config.toml
qk_norm = true
init_std_qkv = 0.0451
lr_mult_o = 0.601
lr_head = 0.00414
warmup_steps = 468
decay_shape = "linear"
Each number is 500 + 50 x the weight over its row's rms, rounded and kept within 0 to 999. Layers, rows and columns count from 0. Numbers have three digits each. The size before them is the row's rms in percent of the matrix's.

# layer 2 MLP down (transposed), 512x128, rms 0.0765, rows 421-511, columns 32-63
107:498495495442356421492561583581399453480481473544452526561411587514563442608502524525489437490492
094:442464477547522513410485486530447466476543475533362522545522557478531466407433515494502470565452
070:567501414482459551466405546534484513452495500509482577465448564450569514453509478453469516497392
103:499399530503416514430388402492478511471509468505497498526517497494470399499515521436466492488504
082:491437457509432537488487557492530502437506538616641555460505518484526497521535448518484570482527
111:478434483458436487478512519648475515456539440505591515440454503524465517616485633530491523614484
117:539453528551472599506408555509515540492463421539568570408444468400483536462515521584474476463556
123:513470461547442551456368447576478493409450562491544469503490486505492453478447510462553531443440
116:494578477585489441517430508380476512515526450413538572445556474486510527453486447505479564541524
087:494491508595525450519495544513522485469593533428495475515529520524508476553506399431623548453528
100:538467533462419532513369530487432571384467515470457562468443555509473486456548502531479515524445
115:564503484500490593490445517470478468512635563524542533522485527432504474495550472476422479551552
071:507497526416514487522393476470454555520574564534554503520462491487565496483503509522590582580515
067:392489532605488415483520489426525496567501520438490514489491466520444551513544457574499529436592
098:560530473565462450475539550446470552520449414561497528508504583459516502561517481410544530465507
115:488485530487452545463480495398542415603606492578561485459480652471577489401420475477515511441526
113:444461481473530485544516531420523572492461509618518481517498550436577531495566477492488419523427
071:486571531525481537449476490517450447445456450456447476536502539523427451499491575595497521479420
108:461554508461513586559526422454569459507489527475531476473510567447442493590430455454402477521481
117:547539467572486522463606519544486531457545591485492464441506427471426415497571408442442460551544
069:476603524486508476434523492454598500518502471485545523449545483495498539591519607523581449496458
066:494408397547470519519493533466534496480478479485499662543523460447497479404508487470544547553556
115:432525515458523531459479552519514551453466419561419565498537528543486571535566376450452440492542
114:416363586455537464521499513441533505507492601535463504552522580480514434485575418466513474575505
116:531567465517497412437533486451554456465461513543570517482483480519457604448477532528540570503592
087:451505431527532496512392572483509543550490569612524506469463515520553531460472501548501500405505
086:544466539489493456494478484465516523509634457493409552508595445390464519504525529481520472533409
126:441405519492494481601473473491478473489439467474494476410476432451423534539548563514538506465500
046:655477569492476466425533466387526470566547408498544381539533533511419455519493432620492560526420
090:490444551432467570447501524591599578472547500502572459566474547474522439462517469546402428481529
090:457523497514430572499447579577519530469599525547423497599521500482498445563449544524466554470481
107:463501446520546523574452511562477447562465570559499457490502595545470545634446524504475505519450
127:528505584469481563542504457517552545382587498516568544442483575498534514587495515543570469547518
072:524479568516467452468454517507453534481443617500595503383477528505439417557497541530359509624463
101:409571503537552526488491455426482519520531522471495558623500487522472520427440510551581427460436
102:507536499508489466548414485555485545469497395525493518497587556497447491481568548525480504452508
100:480552478642515434444518560423484548500470465454485441444505602576485461503516397476449604465457
088:576553501530454488405460469473535543515519504527476433508587453490438532556540496446502490519501
099:610483527505428491466448523600461536406388514492480395506597450485476492448453434468481561578590
084:441586466514499468504452447561470588517501518438511464483454483444464486568544447424545608444607
086:538551447480414511526470587532482354519491531566542548468544495477646512394465509532496487469413
078:493471396436499454523476480531545469376513448523468517513535514485602457455498490468482401562452
090:443603497544506469420513500469449567483530438476420534425534598451472450479508501512483521532555
113:518609517558507516532550559368422496449504535597496509614518489524480514437490529542624419486576
114:506484521516494483449425566482403505510486517438429511528462551481461528515497533486466577473454
107:484536460578487531492634481525556519569526540502501420569516586443439490538346503477463517516599
076:431618485525557469479520430536503595499546516456540507581496468451459462555490576480523482511484
109:478475516567450516431506513539569546471506509509476572487546431549491490401561447524527481579544
106:580406540506367481487432444469552522451417493515536548558478464485528515512493484486436502487547
102:439521514492412547482472522471559523516446550488568562457504419425517511477448573567454536471489
088:451491541463556557508525532494560495448563459510433481573476604479400461535430567494576452475383
074:523439467495534457513496457484406431511571584561509540575436509546448509490506513417479571415496
094:554516524467528509493451498528531507447549549469536364490557484578510446528442507437487482470586
111:491444547469418427510460504448542553302485444447457481546460518492450476563580542441551564558483
110:485406488457396541522407426530417536446454551495504564548482512516460358471523507426512503435506
110:526475428535522462556534525526455538481426462342487516570534501474455479493561492463491421634531
092:504530523584527378541401482464551590475531540484550377406505570524441559520480415402436589422564
103:496561407499496527545448482585478408505386542569474509503500523519526549630420453398439555427486
109:489455475524567496525403444491560502487520620535546452497483541469521641485371529445522536571546
122:518494505543488538618420523497481500368455550473586454495611562511488511492520543496456519521516
089:564599491507580463508608496488433481510539463450416454523518575460443479448568571470520499456453
107:485365547566435488576458506465465481608598524466397492493500477578457472604523547504513577527526
095:495499452420542485525493492488482474464476501501515585485451544499455465484586543422522559501510
122:497493468542423509527485524471484552541559480518476470524491445571472527513508554400522539492466
124:489471540452542465521557502416511587476467438458410530455400450523535512483501380595472504477494
102:507398560457457413577466514527503540319493454488510476485510421523461476497625543472526553565434
073:586515490498460552399495559467384478499499480428584539488490414379497446496595548526544439562453
095:596498573464545496396464514528531539509492523439528379456641511588442533490493524486480600521566
074:523436484466453538528539413542460389454472486503562505578500462416469469470457506563422505582498
090:523490500441447471436539487488542506534505472511525498515472545449535495634493449548448537579455
117:477459542451483534528514519475478552492497560579498428493518500534402420498451505453618486434498
095:546527562459476475493540469522491474475430410561422447449473499500453467545499513529525444555556
112:592579517509525554541389542543533427477444443507510462446414538594520546518497486561546392568557
100:501475362636517449500535551521536440488373483532447528445521542518488441528603435422446490411492
094:418430571524514450476541489536398537510508553416590501492509597438399437507491497581384532526533
082:491568516487457613529502499474535444434516532546477471437456560498478523474477514507520514565552
101:474509434554497488504415519508566460496484559488441557518466528445524546382520487465534444519539
114:515391499577412506536461510472446524506629490448363533510451419544418470557573597487507531583424
088:445442515560504455466522596489517520530421442598513467455536480615516483517443532583560502541498
108:536434468384427548512457548465414460478562487552490499495526452540545552443475527553527525554447
106:529491413562488580485496475477512520514582561525432503519509456499395499420525459440536491426562
090:574532439508494527434518497447482467505473545569568551491408453371418453449489486527431560482460
101:469564501485654526463474424499573465476534552502544507433507550456408511487488535489432448515473
075:554456490434458543478506524517382477425490591491501458532613458519361498549554485555551502504491
113:524414472612440505526476494527529584494589632466459485513523498461548529525515509504502491562510
083:456469562539538458499515554517488505378490421465553518564515497495513521411497417479469594536496
114:449599480490418549500456521506454503503472503461494464427550517465466464572605458490467457557465
080:558459541506433570436469416516459524475478474504448490554497579525457488458506403535517524526507
110:493484400509559491569477534595489487520470563570506464483552576520493571594495461405460525512464
112:451597461405565503480498477480539426565497480515539446464511525488534586487534516506503418443544
076:460423474463507599529596504498463531554436564532522509501572462458445431581522516408565464522562
# layer 2 MLP up, 512x128, rms 0.0767, rows 422-511, columns 32-63
086:493520511466546507498575470471565493601499534522465550447465505518528469495452499436538607486484
075:529472444446513489465563429479599520595457472470400555412453481506457448508459539468513528412520
074:493502595416513570519661472474479402543475521505521548498419482567512528525558412510501579551513
080:555539446485502452537598422526545559612538450506466515448491473498497582495499486423532568401466
097:403541518543467469508518502520521550596474559463464555526497500469521385492526466451471488488539
120:457616463487459504364558417533557531551549552471496530464421457431578524519556464447466495505479
146:532480467431485514503585501479483505573442525478476528530467447490554521530528467507435510532584
121:521586576502455480461572466515548483616480481473453538499488500484480474576505505454507532507611
079:485494491467554462521558417490577588531523494549464542464436455465513531559522534468546528448522
089:459487568541545522630610513541467472529512523447532515638487496540475451446412429438559552521669
111:496469441380433498503553526502545513533535431453369539560455439547484508467474414437573563500533
079:538542453422550470505572452519498467605525467486442560467479455482454518556517462448488588491528
077:587468462476563504504559371544566509604460471542427536408514516500503488500440479481481535449548
099:517566493488446428523463520459527548518469489536504485505523481518577540560524488461523501563500
115:550522489513471528434597516520509466593545453486506525502581534474519545523481443389484617395562
109:452529477537513470542514534556520428578498525470527511538427461471481458479487535387506551503542
077:526479498414516495529508436581548481603526491505442511492489402482429556536481428482534549510518
123:483494488373463449517503479589504437519551477448517508484425401525467523512448533479559528480498
120:467445548509489498450599460523503553521486412456537578429393496497515453461538448480546496513445
074:567541558445512485521593417450601514595500499487496549484502463580455468548488501503452587428547
080:502519496484564487512580488498560537559446517508433559477515492509488546546416469478520507373535
112:486470484526517500529550450483538473578446505440507522502421453400440446484516545476453482509450
117:439478423530564501470483522553502469542459595487497510456459468423623439552509533439448480588500
122:389551576529531454502594501527489429539524536476510551531457485560566420505473617477461501525511
079:483515465477488429513557496486567510630431505444451489448492433516465524493467492438568582427514
077:483542535477529504480576507547563443640483532493435552526531548487489487528492534513461551463566
129:434627525488419515427531470520587514549492540517521485499465459398499494539475474425504501468487
048:483471511460503469572567440548578586605487526521425496474490415526493495509416484458539575446508
088:401539494471538443520565448504491524602438511464515539483516392457471545478489478418518501487552
083:490498512461540519494591492557535465627487492477478565451472450493404491524432489459499581451534
101:488522510508520472470535521486637509572544540428431528486439514485441431611528508503494506522442
139:378519514503579427513567505465586488590394478474524524530492464544507537478508568416556519538633
079:553443541389509511493441509514495516555411500503405477475541439534480547537503457428498580448500
098:421556440488513529492501451525577478515564477449522554500401474493418404522520514523427563454441
100:486582454522491381520581475482534505548397538508479508530442452469495542587506475489453541502511
098:429526440429475393517536536527594559574458511470411512398569441455547534561468507437552504476540
090:486469507496527434632593443507501482539516482498450537519436480508538541488453468483485525476525
100:490449533529479503543556430452522556555521610412514488440496451549580517448476473448490496508576
082:462532497436529474501552407564608466617441529465424563425462432500452504527446528486479520458516
086:483527509471478501529595468590581477593471546547405503492494491489450514527478494439494586413558
084:555537449482532478530577442530513559558506555447427551490470438537514561468405514478540499470476
079:409537498459470480533519469518496464530450467433533581517491428454484535583504508448487602491484
114:411506458508486508538589535498512413532493488420540475603417439518576487517496655421423482563420
114:468485505492649520504546491486518506477445458456507506531535469538447550528578458431604493514483
104:445539467426541555474504504484531500498525479478559528459516520587445553524493556441442546555427
077:512496489441513579485588462539595543588492496510444498419509474472483533571459503500574517415451
096:547529533508563504477506417511501447499443482461421535583485491557468525492529540495480597521502
098:409601574391560505471459523554545465559531538430518549493349484479458518577419512501491510531468
093:422598515533534460430527466544475534623463540504500471478426438478601557547510611387484507420569
097:533439553458520490468620456555554485657548468520473562486443476492447513539484437445521544418547
087:482520506440489487497575440546493569534424474535503503468523494498494560573445493445543454494521
093:389548471453470442480652516527510467634507485507450512566469505518519396546492514494476484477487
110:513507530448587529547575414488500395451424473453560520372517531528516522462497515464523516449455
121:425506534472506499532617501515467410532478527474498527584396485554524446547505536529426620505579
107:518531508392569525469503528503508463547498474509490476555440400551429467518523484468564509494425
097:443568429465470468525529518508632524538451457477471554415419444497511473561506559528494501494483
095:488508508460537486489525462508586445560543577423437550441473444459464450571518602490493453503475
110:472550468488582421575547544518473429583463521483437524510443437597492446499475530512497477477592
132:437589448417491474537468552523518421504573518425521477502508445569425518598411551458532621535468
093:504440519510499448492543476554657518639475495573455540484523475505447473562458507475512668473551
101:373519500546578461463595474474496500510486550479457522499479436504556451503552478441458505534585
087:552535456431538510526567457512569492588524398505425506510482503526492478590491519492541551440500
125:473602487523510409455526511452499502599450475520470518521443385504576479528494515470468490566531
152:547487468432458500481463514514482564559517533460374522408525510526540572460460507450574495493577
083:501465562418571512536469508494494386494429402447492515416517447451483463451494402530525512448504
080:550522486403580482527550515493570524589538480525355564418502384471407537548412511453556541443478
110:506459569527514494555542464537519573540475551465490489488458490485472498504500426450495607510577
084:466535426424593438492516443532604493614435535501477511443479406499493433511409522425464521402498
084:499502508491559499490557403502566505587494570491403559464519441506475503584386541471498518377550
125:553466508471616580471537460489499478515490468506407557552524440549429514484455498483548501467498
090:529526488485527469465584450561627482597503584495448502463490489477474531489465544438509595491501
102:484472445414492495495554467494490548567499557432456531480446429509523452507456560421499524504469
087:476543467435506490559537496620557586547550517480442521476575480491485533553520506433483531472487
087:425507495497535494464515438505518522588500500527480521526504468385532541550535517458538517523486
078:568533558457560393516565525520588528611467534548440482475496454538514608509431523401478550481548
127:452598456523401446409483517477499489512503566484539501441485544482430517571465453409468482497437
104:432521514510510521477608519519488454565468501525482520510416443537546520498554417485454521527627
083:481581459415549489470563478557603537578504507506493487475458426492503524505464489480431565460542
110:429519491482569426494556496468499558622398516522414476501481391481517550515478596497498576542524
102:441518452498485506502526553475542471561405502458408571534491543467529503536505594414566513486567
094:507507543398472490468598448518607512569451447563489529478530529451507468537493497448556512388504
095:476559557357488426539500530551513437498581455412533536457395411543522473538433452404545546514476
074:502474487463502487524525442496565559621497545526488561416504466506464479513434507483514487407500
112:448549485524491539408474471497544470496541521486538449439443505470502529597480402491528487529466
082:517501448476509481514540408551671529553468475510421540466525459500459530567442441464545547438582
110:565505455525625531557547518524457523545525429461434517560522476569471520428521513460522546521560
081:554503528440554456493524450543568597549472589541407569509488483494504549512459536428506572503488
109:439547513541501459515586474517556536606549481433506492450435444440497529587479578479526549521482
108:509581544401524531511546456447484435535479508449508508579518370547498490504459489447455597469565
080:542463435443557507511545428533593514628459516499440516482514460483454468521470497480484548384498